Each number is 500 + 25 x the weight over its row's rms, rounded and kept within 0 to 999. Layers, rows and columns count from 0. Numbers have three digits each. The size before them is the row's rms in percent of the matrix's.

# gate: layer 9 MLP gate, 1536x576, rms 0.163, rows 900-985, columns 336-383
# up: layer 9 MLP up, 1536x576, rms 0.177, rows 900-985, columns 336-383
# down: layer 9 MLP down (transposed), 1536x576, rms 0.237, rows 900-984, columns 336-383
gate900 102:507496488479538498495490507500539443509455508467481489540500494531532536547523523508527491500458489484524457485498495497539499466477486524486487
up900 094:537500481504501508504448506482512502468500477457506501442485469486445528505483514518472454511473471510494485508526543473477478532534481480501464
down900 097:493497553506468512506464475482477500534535487500540522481521492475447518487469496477507503523511489520473456527473494513493526536509489476520447
gate901 096:511479463514494506500493525548489462491487472472495451450560531502472488523480510530536494469439504508475482470480465525557486477509469504515513
up901 109:493481524480534510563471502479459499501516517502510512526478530463490522507484483526515457527508479519486498493515548492467530517509508482518515
down901 105:507480484479526457516492501501481463512459529495515479510522492510493473500464502528483511501499503479507473522510516478540479512500475545520496
gate902 097:482512491529498512495531472510539492445525509464471507529518494466502511509525476497539489528533463495463520461498473529538514509548453482519508
up902 099:477475501521522518450493525484462525496472555477473455524529525507515522467494534490506480508522488515457506489464502543513487513525517503480543
down902 099:513540528510502498506535515555510506501471483504508470519482464539444498487461517511473523502539479527507547507523551462517472509451505428541483
gate903 104:517510480531477507480550484500438504513481420497492520487493491513500506492507490493498470506515464513503499486481500474499518519503519498536539
up903 100:444459507485485501482460505429477451471503500465475477563520488526522507511546496515547442473480502556521529465510509472515479486509480489462521
down903 102:502489524540525491461471486477529490488487519489517466508486479492491519559460514477535499489503486521517462454479451536555535497528486464519492
gate904 097:512481493470509539473540513530490496514477514487511489511504512529523476537457507499532564496511484523542507469519486475551488527486488534550492
up904 102:500462525524493475552485490490494561478522486489495515515484488524505504525511499482526469519512468471479507472483479457488519455512501529453483
down904 101:509515544504519486486462517494496501483508502513478524516501489457503475522533557506474500507496528496504535522512530506485531515532535505519533
gate905 099:480504490498523445474486497524492509483493462454504480493465493515531505498498507535520464513475501504496559541523524511492528490524431463524519
up905 094:500470470467524503546560475524536495491537490519479541509492486506482523499475494510507491519510502468527533539508482483492510517513459497485512
down905 099:478527563555504487525534506515499501494453471514498507514484499489524548497518489496480480490517446514507478484490511504516530486487533495517498
gate906 097:523518499487461469464543469510511497466457449490505496499477559519497532523488508518498506510519429510496476466521553533466508504503485498548498
up906 102:464511489517521517498508484564478510491444472533495457473503532456480483490539515521544498494471492484503452478481534490545564483514504464511505
down906 106:496466484506536481481566522479505532463502491527504531513497436525511495493466491500450519490506482536532520530506523510504500478451546495501530
gate907 102:486494482468478492526519512515499504509501520481510485480529473498499482463511498478493516484513508549478526491517532527491471513471486472528476
up907 101:485483447490458466527486544504483503529498479502533499479468489502496522538478480512509477530468483459496504546500504508527465502507501490458463
down907 098:513487516490503492515558500525467492479500503560489479465531549447497478482506541500524471500471488544490468467535512485489495514482511501485500
gate908 127:493488450479505492525511528479535477514478491529512487521509520463524487503477497501471521490462483481486546495455485480503489510479478508517485
up908 110:516498483514527488458507496463494441457487499488507457494525555495491473473508423503554554472470507495492540560497477551479502494488503492527527
down908 110:508493513527464525519508477488507503548515487520501500506531479470523524516516527518458519490503497495507512534488480494480498479513459537514551
gate909 103:506491506506476508483468477533511472507512467523490511494503530548517509483496533468499501468524500469482493491502527462540498438476509488524508
up909 100:495519464483519475543542522458524532494487509454481512502497472474472443519511534496509512541510483518464560533510526496459469503479547501517523
down909 100:496495493482515525455488479492510498460507571487537505478478507506513558486502444478480502479434488511524502495480506518485528463478492480513478
gate910 097:485530497456456522440486476537519525528518459466491492501494490473488475493502511471468507480442525481516465547518522517512455530496528523497511
up910 093:524519531528494451514515493486535492516517499467502453500480545546510475505464517512492489480530470526497514514490486549462532539450481471529534
down910 095:496509480525473493510499531490473528505503469489540522529440522479458488510461486495526506490532454520460517499512514500488511473514567531478521
gate911 095:467519551544494485531554501490510523514477520500478487481556478524503507485518489505487516536501510492474558507501513509526526491489482503497469
up911 100:500490493477516493500512534493579479535494524482505516536475461530504494433537493474473505490485481470505489490503500510486510582475504550478492
down911 103:561458520506488524507518516496501501485516532444483495462549505509511519512470463475497464559496516489434521520522519533513555517513513454524537
gate912 102:542522473466530518517488424497536501472460517506492513484513503510459510502501538452544500463499496504460489543527509496538514446547479469495497
up912 102:511509494473441496473473477490477431473519483508483532501479524490453516484523483498512562557491468519515512549501542500548479519436511526513501
down912 101:559537478500475461506493527542512526541504456502506522507460497541488514527514506460504525469494516513487548500507535529512508555486538501496541
gate913 098:500487455502481516497481490468451544521451535505529500563490523482505516497502507490473529503496480502542491516499507556502508486516534483446534
up913 102:483477472508527563524488465465468484488483518504494492525495511476493521512510515443451537506532495487522504515505497531482516443523508516467528
down913 096:495460478519514527501447499524520532498496459482534539511472481514511540486501491495492516479503493490552505501510531492488554480452521497529480
gate914 103:469536510557509528480518497467524493488481536535514456522517527512497479471489561481483514512516503534536509514504484472503529511506500522522494
up914 099:462513486489529558507509470480471529518474463493507474483490503513503461478518518505554506497523512504502542527496502500537542515488506524486521
down914 097:541497522477534498450548463542478487486497506476527514510490489531507539464506515467486489515501475493471498529522496519500507492499541548523500
gate915 097:515459467515498509502496487507511535537476486466473533525487532502499480477483510431513510522513465474477474464486482482475520515472487493483543
up915 098:540514486448502499491503499492500501493485505527517466521494515490455501476473462538495534483489451525477504551499499526481504518514455480506474
down915 098:480525506520527480488504480496499504493487510499490526492521534488482487535495498485483535533526475420495496515518518529461528512508504480511504
gate916 103:564475422477527520492514471453555475508498511471490473535496524480508543549530474439502480541459505501542502519505473500463524484493543514522498
up916 099:456535519504475480539504494513514477527513521485477525573500493523519458501468509522496501512460507524520521500528492503492452505478517518492469
down916 101:464517508492495534481508518469452537490514471503529524462504507536497468508498489499480506500501499510521493462490482531469495514474512508489501
gate917 100:555462535503477504524506521554487527513512503497461481493504479508477552473474511518512543500505500483513489476489494499490539475457542524490497
up917 103:494516504482490503535543505512546499532522486568516484484522521538527533506460502473531543507498497505511512483517511503504517468503521469515529
down917 103:488497494495486467515481489471501492495493478518542486503486490520501494500537488510499489513494522461522500541513519444495519502543444525500485
gate918 101:496472462483503481503483467493458457529493507530474523499497470544487512513480496514485542486439467468501460475501508503487458502529516492449499
up918 102:468506487470453476460509551531514523506488523456503513502498502553552475527479548522449512516538494469475506506497504521547493521525503507502504
down918 103:482491488497481499514498488535474465473449500478504540519529473542460537491510496470544481490539498489515499552563473488474517499495499537463504
gate919 098:509525464502493504497504538510479523489509502498479475490517485495530526516510500482537515486497507510510471501472473503483499559518478535468467
up919 098:537533514517538541488518496433483534483519510570512501525523519514495530506551496482512481528507524524488468493480514514519484445548508522518544
down919 099:486453496451500485482512517505492485505494515522510491475516504482542482516454500508557518515466491497483520483469499505513468494477506490479522
gate920 101:515484475495462482478488515494434513473505510474523511513506484486493500482461520518473555536508461468520487513472496461514534555484507522542445
up920 101:541478492511476547455522494516497508498519535506528507519500434556494490502483470507529502523546530535494496519511484525469533496505464531454496
down920 099:487501528483476465532481481493516491495486536485530508507495498565527488489530517505483481523521524523503544530475532489466513467480532480495509
gate921 100:517530456518474462510465475483517480463537519484518519518516469506483493503488497528526452520526542531493503501480501484498505533473509508428491
up921 100:507465462485537502509498498533521508518496500538569498571494530487501501517500491538497493463488486489466469508450509497505507488500463518499486
down921 099:506515508559521509529508545464494491489495525543485501466518476510482510508451498478500498493514477529549510530555496521516458486492453525477505
gate922 100:510519503474519531520537487539487495515510519442522512510533519484526526493502516501485494509494495529535493530557486518488504479504502529540489
up922 100:492502502485505516503498501514490476456508511499503556490499507524521475487505525489503507497509517500545535496513467516484490584530544519481517
down922 108:533452493498482479513512521525535546524500506511491476474454491512540510544484508484500482469482490498542537469507503504526493485541497512521530
gate923 102:471463493482510512497505442481531481521469516501508481506470447521483518504476482487482522513490521502490485524538476508485493504506523519489490
up923 095:472525508506476474508482490484498490515522461448461518537510510454539471478509513477487478497519468534436524489490522506532511533469521503549475
down923 097:509499441507510487493490489470513484450522507500477511544529491565485484503454482486466497498514503502539471535475467516477495559507456526495485
gate924 103:523512511486509521507467507517513565511521486493533530530469466483523518518473495525500464497499489514522500473519476491466537487452465553525515
up924 108:525537519524517478521487462478500504466536534509527507489505511467529518467485509498505502485546461538552483545510479499498469518468483513496514
down924 102:507504474494501432472534503529489483515477479490503479493494470490521493531481525507479490523472526478491545486502486525520504458517499448520487
gate925 103:549510532480485515510527513468537478537545510498504499486519486527493496512537546507455490473500506503480524497571495450471504496494502495487479
up925 099:518536498517515515513479465483535540506481503533536504531521556533531476515452491484493526485513515503524494489504529497488476452477484559493469
down925 098:485526466489479447508482511492527503454550509506486479508500447451516516539491491551463518469501488528506489522502486502505531505492515468549503
gate926 097:523489502507494471490500487492481510488517482539458520489507512491495511508511460522527480475522490493497484456496516467471524510492503502484488
up926 096:523509504518500486540498536441490505461489541576477534503499480506529519496508515489479509523484515458483483507456454531516493497511547526495512
down926 095:520492482471458476494529479491504465508535463487466469532472526498534507501473500477477460515523470496489485512468510508493480450482522477520495
gate927 107:525519470492486474461506461503463483510517528516522492481488549471494517445490525491509538474476462531509479460462496498492496524500544546507518
up927 096:459478501454491477468477482511503476505532482476534481500487494538506490499484487460522500483447452505498489529495530509453514508505494490533497
down927 105:536471470495511493512516477487485484484491521506481464507477530481504506488506486494515506450500516534504461484506507488466555494470500536439555
gate928 101:492474516474518537506503524521471494494502476499487521520516527482525480481474475489490458503520555464502467511512512531486507501521478543455501
up928 103:481469540488491486520436530487509510520483505486487522514489503526489489488443521509455520487515545507500512450504501487506507475466503516521483
down928 101:497523500512513488490501486514495486469532458537494530483505499502509500537475497510521527515535439491521500523454469526496468474526523539543463
gate929 097:565527509485459526495492517440519507508481522518488469483485482517502477509536529464496481527545491478491468475521472469501499480493470493482525
up929 098:531466519565502475491522534531497507477496476491470519513502515502511534491478482479497530503522519525552468479502496454499478505515494473515506
down929 097:507545473486535532508509481472483501537535533470506517500497503479491561447498471496514498497522497528448461496477517484502441501546506514456478
gate930 097:498528531459501492513474515460467532520496455469538463466505486528456542459492466503484493469490491492493482533470485479501527510463491497546481
up930 099:487479521509490456526516504531498478506518482498553463530467476432514507498452513467502461491529528504515518478473539554514496508531550483528540
down930 101:514523490489500536464507478448505486494529540535521527517542493509506497463477495459501527507488461511511497515475504501494490542497525477505507
gate931 102:491521476495507534520543502498536514410438513486514505486511482509492490501491525492534461552477505522527500496505465507505498456480481477508496
up931 101:517458508466510489539501518477503514530470494514460521502542538495485514467444465448554478516542514540522481478451516506467492501516510526480499
down931 100:490487467537461500449482497506488535515512465511483500489467496498528523511497521453458517498539505482484505507527453513487473520555527445478532
gate932 099:471527502481428501494492499493507480525481538507514547499491503545548500475493469496483483490460510499476498428495523514481492527517512533509473
up932 099:531512475502490503478545533539524531527473534493505487478487471550519484442511450507500462501472478445470482504513482506495474514506478487463507
down932 103:472523482481479533474522508506552473507535470489521518479462543480493491563519451494465513518474533567462492486474511502523439484497497480515490
gate933 098:487493530493493493463560512541487464522457520466498465432475522555498514520471513501498476514486510531506453486540516492450500547473511524500493
up933 097:536539487483478433492506505451514500469514517445500484481492495497477480517495511548554513510552486538515502526503530482483472479511497501501515
down933 095:483536511459500503527497511507475525545493501500551491505508499471508480507461475553524475498480548519536532440502521513477538518494513541487483
gate934 100:511519484501468513528548484513482519499532439489488478472500494447503492469507459469539494450524461454473508512511496480512474489474480507477451
up934 101:478475511460515473515501533505543495525491540523567542498476507500472478537501506476469449524530517523482539506478505477461531499472451530503523
down934 098:509504487530466530489513473510511500547496483540549496488496476470474491511471476496476515470497537553535524499501484516520509469520509470505512
gate935 100:516532569466537493505489486546510496486476492501510477527467477501499501507501487512495503514493507475483551516472471491521537482492543495500464
up935 098:468446514543471513486527519458496477511503497509507499494492477497511451514489514481505520487549522522494484507500497524479455519493484464511493
down935 096:493478526511480521521484499477517468459511484503487515530517502505491533489487495483493490491483526532503499488512507520516482497518492524499469
gate936 105:562496498557485519512531545545452506525492474516513508499462503461484469502462510504472511497473498496500506495541522500486539484504495567514499
up936 099:492489538488485503492501478507476468519478512530501495486472488511490467485545509558462514491513471515496552503528526528485528515469535493524507
down936 099:454528523544502490467538525489507465489477509489494527464491484506463459475532519525522526507500536471519516503503482537533499492497468526474476
gate937 101:508482499545512499495481497467462519452518498536567505523514526491498490498520468477487495502512525470500524519488577487495507476494481503471504
up937 099:502481491486465520467510521552482484512513512486488492501538516490549551521512520498472513499497494457490516513484464523536544523486478524500531
down937 098:507520499499451486441526478482489520508496471538493482547486496454473521492481458545496489485477532508489497522486520549526511534481475499557468
gate938 099:510501513530532512507573471485475528469500491522505496491508482501499512475496527529540459516445510461481469530503481508455521485513461420530506
up938 095:531532519467519517476492501449469496503473524500490485490523522550518490470526488520490469487465529506490507466528519489531505534505511449538506
down938 098:463520447506498527527463484496471524513484488507505513520465457492486502492456501524496512463498509517519501486521506515476480480480500441524488
gate939 094:486503508486470512515495466499516483455454532499508517505511465540507520468482461487511510492488570499501466470508486526526505482522501544463482
up939 100:504494519521541483524524533515501516522544477488555505530500523518515508500521493507491497447499475518516518513488511483489492507519505473513492
down939 098:518484531479473484463542498488536471484496513478477487424511504510553523524484516498494477503504519532493531518471546517469499509501443494541535
gate940 099:473515507460511473449509467501411486524465491501479510538478503496507521515500507458513455461492492473508494531494473495487504464509503503510507
up940 102:430490506458446511528483477497524491533512492483497532490512526479504551505504441537496498532504494508522479489511489465525495496522494483486498
down940 100:493474489525522508499505485483539498539515514536524528534502499497494495509532452468551502508556511501538492544511523485488483485539500502505505
gate941 097:499469483478468502481555563478523527510513494487511523523510489478482482471494480502504511500533488493530492455466547479514429470484531489494561
up941 102:491476482501482497509514495485520450518487531483507464514483489505509494499496532519495539511521507503535527544497490499497496505489516485517483
down941 100:465536486496481476530505486556515537502507497525477520537515492551503452489462488504469488531534495505532498528533507519528507498498508492481524
gate942 101:494495505500481500499468512478451477504522561549513503508514483507488497520470485505527523519507521513502492466450485495467520484512513531479480
up942 097:509483511415500513448481504488431497523504521554511483510491512535489451442508506495499478535464500474509462503457484504502553452468529492523473
down942 097:501499500539532509492536519513499508468504493501486497449555528477514471496492499476543452499471479552446493497480472482514520494540515513485474
gate943 103:520542464490471468506497524509526498530474473481445507505524525509527475545504499515534503482483489528428521484474507464472537530498488494519497
up943 109:495541512444501529518517517504529473505461505434509505551543469517529475510469430540510515479479521508468519489507501512479475534515504525476501
down943 105:506500428545479464524477463506549451481536501504471523522485493505444494515462531465529535478480480522499470531485474484468519458536486496540485
gate944 098:497464497524485475528521476510501509467496548463490520504529508486506512504522501482516489471504486491530541560548540450497489512482482549510496
up944 099:491506549504491501521544474470492484456479524475485513497466502493533520511514526533460472487514517490550513513515527513466509501500563514497455
down944 100:493514499464514460471505487526532463512510483537516472486553497523457523482497468461459508511459473493515491484542536507472511502524491508491498
gate945 102:544499477476510464530516530535484486492483506498511477490492467488467528507524501502526542519499520487533541533551469510505536448462493518514457
up945 105:485486481498494485511468486509457484509469499521475486512516469502531504475511518467495492467461492491476488502496522504473469495528505491507502
down945 099:545467544461525537469481467487517497540502500538499477508486480554516447519552508516522466454521434520509496495536526465483462458489534469480488
gate946 096:481503436518510498497513555493503530460513474513510496469467488503493525464485515551473482493495507521536464527510512494534487481503514468461454
up946 090:459520476489526515506488507446508539494488514480535493527508486451510496464485500505492496491471490479500480488498512468472497492509523501448490
down946 092:492496507480495502516465515501489503492504519490495483514486535457502508504500515509489515471509471566455509491479501533499503477453523506499461
gate947 094:511471475492525507486585535528468448505488553545481511487472511502511522491520505502456493507524539530507485531515481500518484496478534488490516
up947 095:492521506541511490460482488454529532528536445522483472507454470467501531498569477469478504518534487495479460456462502522453491463516498496490498
down947 099:443529491516495523505474522480566503540497505533506498495538457481480513470505495477481476481481478471509495492479449535511495494518506507495490
gate948 101:500529538560476483471517482524516484469483504510509463499494468505497490517493520472520520517503530518523476539534509495468503498441493492491509
up948 097:495463512527536511517465530508511528547493525563515471537465481507507447508471526470518499521480506485492512499503481491471521512505460482563495
down948 099:494541503502521441487502519528516484494543492526520512474508497467514519541480457527522534475522524536516515495504518488486534488536453504480475
gate949 102:491496526462515530488490506538461471525491505528488459464462483484477483518509483472528461531510465524511488512455546483498485489493498481425487
up949 100:515509563481489477506499506523521476567486469512516483455482491487524475513475556498507503508506446502543538534494513485437491482499555481510520
down949 099:456477530517553531549482475460437524484490485505517477437497486548484487520534520487527479489484510485501541508514533513531519497497481568531468
gate950 104:539515487532478510532530530504511504461517515460499521445482449473491502467492509488464478497442525503468480466519486439541496508479494485494466
up950 105:462513487483494530494504497459449486501490542482507491527491554501475503539494506545520504495532513503475516502470495553468519498496526514474507
down950 099:491507469491504476522445503526488534494478491536478533500469501502512505471524538531506499532478472452478492499485558502519527485465523513511498
gate951 096:482537469474504460533504498525477528470500493499545504506489480531465566473499450472487525467500472507511463480480456523507514507418481493496511
up951 096:470558473515535487498486494546552507450458506488503500469480460449484544533473526520506501580474537498483464483455522490537483508499467518523501
down951 099:450491514519490485487538535471519511545513461503509514456516544500526499506537504500486518512517492568503526521504519530510505505549488510505493
gate952 099:479500535504524491446535478508478499494490557544508487475510494520518507522527539486489488522489518477476490514463525501486533547493467489521508
up952 100:506542483510481508535449455509504546514523518493506515448493512492495516562515448522507483468485487507556538503494504468536504542478532533522521
down952 098:527519474524483478485506525501569492424528493514492507532498532546526531464524470472504496494534499495519510499502492444520545503523461528505518
gate953 097:515503503508516471468474486477512517488509522492511473514519533517478488509552528442528497487491533508508512477508444526470507511496453492508571
up953 100:536504460477512458480485515485484498490496497514494509495482443521464501482541506485501508488475504492461501513492481477495507452504528495445478
down953 102:475526471533534480504479503487528477505503500525502462511480512487502474518502479514549508520501525461481472522505477515521463496506486453514502
gate954 095:521540489501511495494500498499489499519500512539494457497545508507532502499492472487500501505478496474463505502492504534536492496513477506478478
up954 099:479524492505503490480535531493501500509489498507515436520473508488529506485527515454467539485528473450446508456510490477528523489527516484480476
down954 096:475492561533504524549474504507510511530469470502492473466483533486494466499485463500479470493522459471496491474470485500459494480525515513486536
gate955 099:551513524506485492529513486506485527475472509458509498480468530490552520500534501498536513488493498507454486494468525488527492491519482475521509
up955 101:511497490469512520520514492474480476568504488461504563490506525508504517568469485511530529485489508541513529460472450493508527551544542539496474
down955 098:475538520537504461506451495519497457497510487543511514513499530545504492542504490521512492527486508449456502484510472502499493527507500487476475
gate956 103:466471505477521483511508478507487476497502477479483520508503458476514504472488514502517514491511427519514454432480485517468523516507562520508529
up956 101:497519540516486463482487520516477501511485511448494491472514521480504499557518503474516517515460479501502541528517524569468437519528487463488511
down956 100:522520502486503514501452485511507506500501492519533499515478511542487500514477487477488511479493490513521550483490509495499498456490519520497542
gate957 105:465532507496531498493500464480518477482477478495490495466486525511481464486516493539508516501505479528458513519467528515494488519442515489506492
up957 099:493527476512470520508465479496497478533460505493500512519487488497544474558498477486483456494518492491466513504474518523487486549557504525475490
down957 101:500525456520478450464504469510512518494504517503479521483515525475491485458533483452485524530488482527499518529521503480496443472511493498501511
gate958 105:507487504456484484533486493473463495544494498455539493487498506550476485512459490467502499499503461512510524508529513524503534486475497480525464
up958 105:461510513496479509526495491488522463489496488531509541533517492505475450519497491515475470477461535521513514464459514470450523525511537525517532
down958 104:528448502489517498503487525475536497464479487501520448511492480477539580525499525554490435502498508490500494519479472489490543466483519503485521
gate959 100:529514472506505518514519506458507494529490540507492527493492515509544522517466508503493501466539477468540557513515472470488531523491471555471459
up959 102:543509468504498502499494477501484483519522574470504478529497521474485475489480503491462513519507515478463472496506483524486489501510500468468487
down959 099:504510499506498455480501486546488478536456508501482487503524538471494504475478502536480528494496457502503492524490524506532489522495549497465506
gate960 096:497524482497524493457507526482545514524475499487563551526428510555500503492523517456490506470484498452493516503491461534445525473487537494530443
up960 097:501452478486469424525524466460536494465507440459515543476543499469511485531510535473505489510502487506471515498461533500531526491508491525477487
down960 096:512456519519482512477507472538492469542513513529477503508524487501473539503501518505463496479515498471481536484490470497501495502471497558500482
gate961 100:537482446522498484502491513474485511461492510526545517525441480525510530523496495463475502467484555470514532536489507475499488529472461469515482
up961 098:517499520505480497498520490516491540511477485517485459529512489522511477506528498493516551511458504523481479482458486491510453459502464496537515
down961 095:508475489517520500523524492462530489476487478489470459510496516493458532502525490516525526472508523508502519507472463517551454460460498501431525
gate962 101:514476508471465485499535484529495482488527504487477471484490479481482493496540502456489520520475489527488477509491498459469539469521517511532456
up962 097:534535477489523498516498516461501471472556513477492503535503505480485495487505520517485497472483460509488481532514496499506537526497505540497490
down962 100:512574502477485518511504492510531493494477522455480507509518492481447514484487482468468572529543513506482502498513520483480544488415482510475503
gate963 104:490486468497497509496477467539504483538457488493492515513481486476528540512534513516511500487468508470503536532486502468576546509502506500500476
up963 102:478493488494521499489495481477517459533560545510482495482436496502468498465503456495488526509507520495475488498526526529503554531439513491493466
down963 101:468493494535441495468481514422506471484485520538520526476534504463516475473528530502501517535490497493527467492529508466517504510467512543460526
gate964 100:569468491527509512461448553499561512522511556455500490501443503530541511481505493470493513507484477498516506532559499523506460517506470474513467
up964 102:508536469495489492473520483516470483453506459537462492470497498522472466554482501531527458549507468498433529434531541543464462505510486491505478
down964 099:511470473461525487500544515506488524495480541502511473471506497461526515474529464503536486509476492455491507550505453523506510527501550473532520
gate965 102:470458505528529486482520512517470499521475521488463529505485523510499547490486502515491508529499523464494488473510536495564484523529491462503436
up965 103:502498501486491502499491523470527495503489487506522563538496474484540475490517473517513484489500462519484489554522479527461472487528503514490569
down965 103:508508549509510509473473511533461503495492537476518498487508489534510516487527506488495541493536475518488545513489466481481499523506511492509480
gate966 102:479472520506447512509544512472488527500464514534501469425527499546493498496510528550528514476498521460539458509498469481445518532459476482494510
up966 102:490556471494512495536487482488519461526514528485504504480513507465499537475521514514542519496523519497472491467492489530499496524478531504543466
down966 099:529489499501454533517475477493494485537510510527499526467507498534470501512523498491498516467485492483498472457493514512489506487511489492498499
gate967 099:495498467516491504465465482491449509522477515531554498495522520498466513521493498477475487539549519485522486465469506537471514493449488519514512
up967 097:474514503485521511510526497471476502506464537464503492520518467496450521468469479493481486474513430463474493541496540480503493514507489493535538
down967 097:468525461481525471495493471529467514519474479519485500497481501484488530520485484480531515530511517484488515529525500492564486476473467455489490
gate968 099:515498505490557457505475528545518470451485528477522510490487540524502518502484472511511509522481507517517483503532501513472506482481535509494507
up968 102:520510516542471500500490476501475479548503484545474493507502482495548488512464514501495511455451497521550543483543503545497503480519477513541484
down968 107:512484512494478544532522484496513487530521527498499500480504529487491476502508512494477474459478477512525500493538505480471509463490472544529489
gate969 105:502501511500492520481500472486513503499552513436496470479493493451461504523475478525465500527526474450549534513522536477501494529490502524520512
up969 104:493501495504515525453495495480536483505477490448484481499468520460460502480529499520445471525517485542470558508479511486505479509481504493472453
down969 099:483464490477490495442503458520488472495501521456519481487538495494506494473490485509519452473516485482467485474523560484504493501478466495494437
gate970 106:473532486486492510504478470513470525438535472505507512533553528492533511530490494470515533521462494507487490503523521483515486508496498452440495
up970 106:525517492539511454503526477533487505476514495525534502495508478516518522462481522480501543503523533495522526532554542500468461482502544511448510
down970 094:461496511492516489509527489541467521431503497534563507452512522490487508493490513459505470517476518464474441533512459486517446537480456502463482
gate971 099:511509542515483501493503475492479494495485504501536488463488536458502550460504498547507474502507498493478530486511508508458522499525534547523481
up971 099:520501517463532509546518497513509522516517545500478491522523535494449488553469490447507530491496515474472501492498488501512490556551538500511523
down971 097:523471493423490470469463498521500472504517514527480483478512521511528464501536476495488521554496498527535513489480533488505519482481547513480494
gate972 093:489494494508502526505479458515536523468533534482509495467484526480514493499528494492451531503457510497512471538479494523494493515475520502539471
up972 098:532511528455494531492467517478489502537522503507479470497497524524523516483540497523478535515493514551526492535516530536473480499493534568520468
down972 100:497469484506487476502478535496471489532484523585553483500492531537522476507482532516509502517493504502491548526499543513487531514492463496501481
gate973 104:501515516503518496473510503533500505510485499555449508535476546486482495465506503439539500506514464519476497497491489511495460519522495496486458
up973 097:548500502512511496511457451515466486494496518497547495492486513537445551506501497513527453482494498495530513498509501520535497507472479491483468
down973 100:498488553434463501470478481482490497533526489478522491515552475526494465493448491514464534487504522490523507565475505518493521457481483506487524
gate974 095:539502466523526455555438516511487516462489519524496509511486533539483519466503466469502522491499507510515496507494490521463489530476510546460520
up974 095:486479487530462547502493512496503460577464525458476540505527460470521534509543500514475502530448459544521528482505485488496495484494472500525495
down974 097:473526485514467521545511553493520533478512506488480475521550491500507493494478450517505471500494531541507483519493520466500473499484482498460515
gate975 091:472484452530487535484482473508521482485541513538510532535470519479495502506531463466512541450486482491531516503527522500492497498519486475486531
up975 095:510490506469499486464498500492503494510525466517510480499490527500469484509526505466494477474502501507471512540477569545504509505492490515490459
down975 094:514463451497525485543496491518520459508531533507503523503478504499499501474453524479511493527470498544471496506499493485488554502489526517528504
gate976 102:497563491492539507527540488508514480528511465486492486515484557507503490497520516472512537508494489512496500503524482495496492507497481528477497
up976 103:542489492482487482511524500497542431470480521480496493529486507502521548489501523501461494466482501464481509443491514489554476502502469483506509
down976 103:556569493490488528500502496512485532492518535485462498493472529484517500474468485411542468476494508525460484498502450552470444422501528512509518
gate977 101:505456506478502492526511451510553508503473482521490515458522501480543521484531489467476476471522466455506439441522498544509498513475537511550448
up977 103:482522530477525470489501495530493485524503474472506505484491499528499522463476479474565462507503517558486519438545482469524471543470497508510495
down977 102:483508486521471502486493496526519522459478522487504532478504492542500499480483549476509515471535505502542531454468468489520522529540488520495466
gate978 102:487504470499472490493500460467542574526453534513488526472530477487515502459491498523484526530479522525502507498491483534515495472456482537523494
up978 103:488543484487474462504499487534484494466508509509527508492498527472433508520485516489530458476509471512515528496496474525509479463471490482509535
down978 103:512502524488504530456483527481510464513492471484477538502528490512505476516530549519465515495478455452497482520574511531474499525490531512508475
gate979 099:558491491530493509454516498433468483499502471469505477518499495540480481445517500489510505491512487527504499477464507482480463531480522512486517
up979 098:530500472497522445511460534452481511501521527482521451518479464532516549516491474544505503517512467466499529470541512484465485510568477492517524
down979 100:517494480529471530468515500524520518522506473442483503500458483515458504517487544453522483495516513504503528465487496471496535468491510511501474
gate980 091:517527503487526461475497464479493495510520520456493479525505490520466501519489469523492552517504520487515533485524521515512501468489481532476525
up980 095:491472502528518492507493515516549518475541523506543527484496499520476521477500506507479524505528533477501497515511478466474520529486469491528474
down980 095:492485477502468507510497480468452501497491511470516522472491482482500505548521507478531499504496506513486443498488474489502527539530480480512469
gate981 101:528503510517474455464487487508495523484522462497492509508503521518520484459521491566497516499495503507495576512508479497560485468457495501502512
up981 101:483510507484494564535544491438475487539508488499506471518489507507481531503497532498533509477487510507499460515522511512458514480435527522525475
down981 097:524493498540478482526500493471499485511467529459537459478499518488497487498485475518464524511501467491506484497524488481509522519500488485495477
gate982 102:459484500470485515473517482527504511527505509526465494461511488483468529527501564469511562468480523470522509518513507495493532509492470507516555
up982 102:480483489496511510480494499536520505525502515489491499489493484481498497510481519477507482459503524469514519469488520495490509516474510484490510
down982 103:486501461535535530500449539516531512504480516494493488505512480547481450479491475492530501523468480524527501488483476446465487487470506508511498
gate983 098:486526508506514470524496554498500446534508512555520470512493453463499486518524494495481481479484525452520500481480504491481506483466466468509501
up983 099:482499517519509486495500493477475515486529540488482460514522442447499488476508487496514508500491497499478526515486533479490455485515516498495540
down983 102:526484528519488507494520515482517496451469512466520499524437516497500495447498441463532501506510503545512486445492473492498486466523481517496506
gate984 103:487526522490474506495502525521511532499510473517490501478511504523491508523496522479507527496481471454478468527522506452473525479514486494466506
up984 105:461482513503536481470481465513517491530526519535542516455499481493545480522511498534522489499511515489515505521498482460472507509516499542501508
down984 101:537501500470485543552502543500506463483495523510513517462516516528550518524525521517512480521497484482516518481462447534490504525535495525508530
gate985 099:469503496523529496517475478515429537451508495511481496429494452484496499473530494482488487498506484474502544503497499510453489503524489479488509
up985 093:473532486468488506510472519479510523496527510491495521565508503513536498532512496504540487502474471482489504517511504520489517510510531509490529